From a checkpoint of a small transformer trained on Wikipedia: RMSNorm before each block, a variant of SOAP for these matrices.
Each number is 500 + 25 x the weight over the matrix's rms, rounded and kept within 0 to 999. Layers, rows and columns count from 0. Numbers have three digits each.

# q: layer 8 attention query, 128x128, rms 0.199, rows 0-9,32-41,64-73,96-105, columns 0-127
# k: layer 8 attention key, 32x128, rms 0.174, rows 0-8, columns 0-127
q0:528484452453521538494512519484524484546523481490465524509476499530511513485490499492496474500529478489492512441506499518521499489509545483480532494483478528510492506505531491500484535484518561517527509493536487522528502520477482521501507492444532494511478475520487522488450548487518498477519523477502509547457512471505537522466509522546515512499469506458486497532522516438473500479502
q32:534521493509532502531516496490525559505500535496516493530469549517510520508492535469509436529551489497551461470493549509497488509530506483443541490448531510512503512485470496512501535509479495504519477503520454510529524487525518495492518492552533498458470520478496490506506498546490528514489515514513550501510509487492474493518502538476513516459507519522490514492533454471500518505519
q64:504533515543530498543457481504495525508515533504491490526454552476493497499515521473491513531544503521489493494477500489482532477509475490515526507506491499521517490472534481514503489492549471523442509490524514519530540526499524472484511482539530483511469500487523476515454481473518503489480471463539492504470499484518489504498518489507505506505535527520531499505502484490500457494469
q96:492498497492487476481515500498465525514460521526511524522450474476495509499491479515499495503477501510535493487539546485437462511504510500493494504508516514492514537486498470512474542497517459484488474502554484484501478518451500491484464497507511499520450520478507458457476512525527519496473497502496530537487490495528483498511497529468522471465499442469488499515520567484499516504464
k0:534464493508487489511528503497483496503500467481468514491530539492486483504499484507489543500521497481493483485506493487493488487502464476517490509512510529512507515525496497490524496514476545506493462519487511476532494484545538524525486495501494507477495504458488517523520496530454525521497513497475487480515500497490491483502487500508518529479470529506489537498528499494504490476519
q1:503496570527473480504488508510472481457528496518570466506517468504494501500526485501488487454504503512532500543515451474509511511496501536541517494501502482495487453526477479465535476520492486469539479497477529478485489490497515474500518492555480519502522509452495507498501512513526521519492502520466463495500486476505469498497472494510518503487484464516537526466508526509517494511491
q33:478526525502505504463493508512505454516466482495474488489533501535463505489528509498498498521451499559461510489521468458504460502484518541460506457512497536487504453470518489474482473485477513497488497472499507476428531493495503509513521464512475496480484522511492533504475525543454523509510501481475468490550481521490476511454523507565521470534450511563503460492534478507488494516517
q65:521511517504488504493521509501488510497484461523509494483522514489497473496512482505511504492502507458525502483488526504505524496490472496499480530490472506493483476540483525491499506507491543529513486479509498467491461510496509519508503467507500514515523482518491538478546498539488526505525518510487470506532553466463468506463488500504515502457511481526490505492501506521521510511483
q97:542507499490477492539499530542492484458557470453511501507532488498474510479465514498492493494527513482491498478514464466517530536510447524523512498510473486492524508545481482494531474492483491516466524487484485492475518512498511499504535494493484485487508463475460549522486500495491500482513544536484453475524519458494459487513510474539483500530496522513534545449496443504502437514489
k1:520500502492479505495491529485506515539466531511514530510524505515500501515493478474514509515477488502516481485498524530477463519503523517452485477504524503470493491539545499507492490513522504528511476503490526496546488459496494512543484499503512486507513500549532490493496519506530506504524507522504489497493514513449521514483496487489483441499513504507493536498527524517470512503475
q2:481506512541471506510486483509500524502487498507531489473528476480472485508549488507530507498461479500512479530506478495498478510481491515519480474496521483507493469519493496460492489515475485502497509505486525431488522475505494479500491481512519502507509543478499492472521497477484517505512515490505524503492488516518491497509487485501483457478480501511478487495494501535480519508461
q34:487518528467442474472494488523447442481462413469491504464570488544483534514473504491509527481463508476507511493498515487488472521486496515506460489503490511503524498495528483522473512509499485533518506465497514502467475516482500493533501475480535499535490529536462494495522464473558498479519506523495476492509452539472504547459543479503522504478494498537507490525497503538470483460517
q66:514513460504507490486539508530461463451505501527473503495544517486516504490485474504512530527491529503514527504509513472474499524508505497510479487487489473469490488520501521516467491513474485496507502489523502493460500500506524509558512504498508491517540464515470534489492517497479542518530510484459512461517519526489497492530489479530518505460512498529473513490516509545480490471494
q98:510513486511445501527518544529450500493489437491457538438538512526512513476501496501488488525489541491517530492539473478530535526489499495512487481520507468510522469482473484506514462479444525489499519467476517471487491458539496517522525493492520505492521577466467519495439506486464499510541508500525517543488506547532513493490505473521531456489513533506510494513491481522507483521490
k2:487480495500506498486486525443529533479482492514514491483533484523532493483511509529509488502473541528477529476474490488483503508466491544500518475480502481519500515498497509470514496483517476489541509478530518495524493486446530499463509499532502530510505522495440483530489533501498494476500459498474513495538494504500507508469539484471474467498479503523443476531500512518495474512505
q3:525530557511481522498533559514513496451532462523552497447498488486469537509481491514478449514507431501557474523500525508497503500461521488507501542507453473501467474471492516486512464525472521486511518478492512518506512513521478499493513463547540502510507506462505469505474524527502518483501506537496535517487501531495502503522499484468533497514468489481512508468463516541505463509483
q35:502507533479457515508504508525547460479462498501509550467514507537503518518498520457508410533530580485519532511518483497482497526507485513501523540520551492458555497452467480494524509493474472542500536487517502497499464511511500471512479487484471470509517496500473508521505523498501471495462487545511511495495462567492507525441560473533468478504546494531487486459494502491475458536496
q67:503498487480473490481473458497478488518486527527475554499513507526482476500542500496543545494509490479509494446507555507539518507492468518458473504504459498506512502470475501479526512503516511512530484478483509476509492498495535515506507507497472529512529515525524488524511463505498519508519495503491494470507481499499513524499501493522489485471469521518489524512501522492465488496537
q99:521497438497501522522471522476516497512494506494507538522528503499499482496518483455486447543490493478506516535487518491534551526517497499470486506490497484498528451504494501505515502515504489510474481492532491509505517454538545492497531517494480508510500512542470523512491514519491494488530511540501518497499514463446494482511522496522505493487454503523511496480498520501466481485554
k3:493453506507496480481512517479484520535519512486526498522539493507538480484521526499521495521508546481512481492505530495467501496518482450508538499524504476496482547544505499505506479478483493496511502512531525482474473474487513518513487528503500518505472490489497502474533512502499450517468494535483487509505514532480488495488516471484518509515472516490463504495502501495500479505495
q4:482503502523501518507514516508510523510469473503474510473475520505510440523533478497487526532516486505475513552524469485482503492502471498494521524480506480506525533505497442524490504506505529515487475517530535489510497457498493522471478481500544496532532466494498538455502501466478487524489543512500481485551505496463505493496500496531522507503528546518525486481494499502475513491510
q36:500506505496540472485534519485521504476499470514486503465480528512500483501499477498504505471482495524494478466504481514478470527505512489478498492472495459501509431514462530475524491500467485489545517518506520462473514524514521469466521484488540468544507497449546508485485491499463522474512499494507485441535518485491495499532475503529501532531489542501475464537518474496522527473531
q68:497520497501489488500540493496485501483497469493515513485522468507515518514480489498505476515501520497532506499491506513481495501511555532513520493499506507494536520489505484493471490477494468508485494498517501476512502473493496521502514523465517494514499450487477518484508501488451525506492527515495495533469499481492501505511488478497513479499508525503505485446483498514518487495503
q100:466536496526513486550573485511465509530495493531510472453538477525503477531523491507513467509503450483511551512483466498519472542461501448538503476474519476494485483461502502542456510515512498462472522515528533493491466487502496474508450467545495525484469499500475476474517531503509493526521503493505529566503496491494497491487495487554474523505464508501443483457536466506491461538521
k4:517547518487543467468496522492514477493507508485493469490498497499505513503491489503510497482541472464544473507494526519525468512510452479475517526506442515508509506522500494484485532493479524488563501502499506540495520491472503497492529470510553503506516530459471528547493495480517483523507492497501517483491500492506544508547471485538509506480478474475479498487487469481479510506505
q5:525536489504461501484498493499478493459490456504515501474471524529518495541510487503466502519475521496499483514499493466479473520495525515504485483488504465470521545527507519489514505490507523486463480478508504488545535471478507470532519485519510542506468504484496529498522522429496531493478496521507486500509487471473490496524543492540529501500471477473497517500491483502496464486475
q37:454506523493476482466515484469529520505507463458458518458549506513526503498539490483496452498522485500484509472520495482517468514492522483501474473485540469500521485514496511466517506480480520515483486489552512521493522468494536495504506458485487467495504497500481515482434480478463515476502488475478544510510488499514512511506535518549512478511461464505498506490509502540516507507515
q69:503536499481473497526495449480473547495460465492477509492521462501486551527476508492499521514532493507527541521541507471490532486515503532512514521485488452452494471468485494492492514514500413513506465506526509505477482488505517499500522491524537502536490484488494522490486509565446511510521512511512526507494521494506491534500534502462516562492479524524507537472519494481491482491497
q101:503509500488486506453516519532496523496473483486438479522525488542518485478448503476464510526491520450501475530536469524483517510481505510505480506491506480490504481495482461533499478512522483511482499509511511522505489523498531515489531514485474525506530487516486534486484501539513520502515539538475471456505548540515495508503540512486511484495482480507501483487495525555502483495494
k5:513504472495500484483547531543484457513518521486476490472489512514537467504494473503496522466528505529480456471484521486459504462497517468468493457485506509532518491486490482549480508470467514498471535530524509517487485558487491542514492518488464512501501491509483472500532521525496506446513505462466453498521475463550511492485495490512489510504454518474530508485536550463523495490464
q6:512570519523510532476500490508470551510501518503527480457511507471471512494478507533530530466511493514531484514503523475512500489498478501529465499496490470512423485480475503467535502510460510473491502496490469526493512503486500503523476555502478503482496518530460458503502497488476508494440469477515514496510463498514502476503491503478511478460498477476447477539486501523491546514443
q38:488510518472496490467495533509504477515453496510430478496505545496502509520492521506490524478530465529483500488541496522454499518516452521466465525533516490491458542486539444496487520496487471484542479500529498511491482523507511489514462510502488495511517505494480500497508529537520544499495505504523513455461449467533498503500476491487548489503495508498502481490485519498476499498496
q70:511466511502472461502527490508474460489468514572526506494528494478503500497500527486523501538481536519508511530488512525470470510539511475535526500496472500504505516489484503509511505515487505520524508446555482472474502545477538492528470486476496510519495480485499532540547487552516532465503523530484485494506474498506484486535535422501477445500517507466477475504534470471483497479527
q102:535527532461481521515495544494526482448505483520549523477507502490450494526470501518518481539544511505490507479488484480526496550523512531511504566480442470474461465491476494461522491512504516515440546507497483459534532448515536491529486477454532524517544433518479475583496507494491496477510513516522481533516494536503497499521506465500525572501526532454527503496506526497489490490474
k6:496562495493535519524489503508496525487549487491486490514495496505489488520477490528465509520493561500505466530478449483483512470469491508488479454469515522533535459496520510447509481487474480501522524515469478520536505500510513442504505475530556457506506534509498510492495494515499531499529514535459501466509504496500521591513529513526522501529470523498518528523470505586493542498497
q7:480533493482550519533537501509490464524485520503495458539460485519432495467502515495499490509511490517460514507483507492512488521504533511505538468513525514470473474457505498497498481529488494492503531540488530501493539481486539521470493501479448546443507441477505503550547483458534491508488508450520457510467516458480542479487470528493489466485470496462488486488516515495497506467534
q39:474487533501494520503524511484524468485532521478492520530462491475465488516491549504500491528519474491483495502472502459524560535498532470529538490481466490495489474520509490501494516506473503506508530503466479476479512536503511515497495513413482489480516477528504497499467476498493485535481471441493514493487441468472501481481499510506529507489484532497480492461500508511493530518494
q71:499555496498490530486509526491493535491460463484508468537498515515512513510513531466495516448494503481455478481500515499491522497478499492504459474493440506490525482495520518478516498521490482501502489490494514530520479520477504500476515493483472516508535456520493525515478462473468485554468533516499481500476479481506528525508481531488480500482483488501499497479509510513502516518536
q103:496521533484490491489497491502463502541483501516505497496512515465473487531502471490526528531467493472511504493535515514504490519486512545532502486469476479484497464456578537500480487495520464550512560496442528529499530531475450499463529501509474474512454492478497488554545498502534488526508505513494519554514530498536528513533506539493474564499475498491467524508537473520511530504527
k7:509449457492519513527470451511508486515509552471503537499574474488492526465486505477462471541438503466526493537500467513502485515531540454444497527510498510499508451501466531511514482478515446526483495491556526454505487487512514511534518562499533550485415489514517501552464452516492514488457516550506510498524529444518483458469525533544483441486490511470516535527514508539466432549501
q8:499501505490524503494474458509490483496538523565484507511506478469479465514509494486531526501473516503474488504519495451507500544473536544537496469474472512526492497492510491460489486506482521518482496472465520475473511493503507535482456497500511490559516524510551524546541522479496554507505531483478475507535497563526473501494474522489553509503497494524479485492520509534483531487452
q40:506481490507490508479494474514438466501524478504506517496524508450509479502501476512562480488522456477513481514449482515518511490490487481512473489511468487490498479468503501475492510449491497514496521480477505509461465511478523495520489516523473497516494492539478484526531487472466540541514476515510500473478501484459480500497484513482512501520488527480471488536497518495490512497536
q72:510527486508514502487491478468491489500489454482527464492471488517474473492516514453511488460515523469488524505540512524505552491498528512522510518487488445515513477488495517490493534476451463489449507493505494489504500503475525465553501484511479527446502460524491527522530512497515511478479514535471490490497507506507543511502497532475547501491430536479508474499492502501492498527542
q104:465502514514499478500503506500482504504480493501500515509477489522483474516526508494532492505513494481509490524540484511497544492466475490506498504494501485524511518508514502470528487462488466531480494474521524498461508518476474487496473518491503521510460493464478488492554488471510520526538534508511492520505519479497490486497456508492493482493501507482509503494521490470510519510509
k8:509546479493516481456452522527467484479486524486485512531500527496544445524489425524495467459544496455508501526485507520494452460489494514492476487492534499523555478453529494479440488469480520526536487484464463510466470509497486490481471498560478421536518517497531481415508454522500481483457476523511450454481512481529478552537481510483541537538474457518467478495505485465496511429527
q9:456516475503487469511501484500450534535493515493527497490536465499492492447502502457525486523512478528504454500480532497513510471510479523485532506545549545471518481510519474510489496445516518474482561489524469518493491493531557508509563497473512459520470519498501461454551453520517528544488468527471526486478514484529455525464484537484486527473479521539442511557561517526527509510540
q41:504517492437462527486534482509461499526490543547526511475515506471519488477518470505504488532547461489559500523455489518559485478551474491491482476568553516476472544430497554514505486448503525503459512507541522463488467533495467511511555540501537487499448513485487520540506516515478513509495401503479532500473455461529492538494457508439523524500443485559509452518497518499528529477495
q73:512482506497524481502498527498461474477468453501518474495526488462479521478486548495484489517443477505456500485508471490466510483471558529542483505483478517496484455485514499523503490502490466510532525523500537519451489492503511506475547471503483533464548511493479498468478499479497484503541484468497510473478488462531541541491504488531514529486488476497504511486506497527497514498518
q105:490488480539481466497491497483488502529520514524526512495480513543502465481490536483496501508535479515505518503524489472534551517487479487461540507535497508504453506504511516507528499474510483487454488527524509523481481490540459539530519532439509487519454515479491454470509476483471517511529489514476489464458507451556498537463500535458474528502480484507535451518492496477501518490509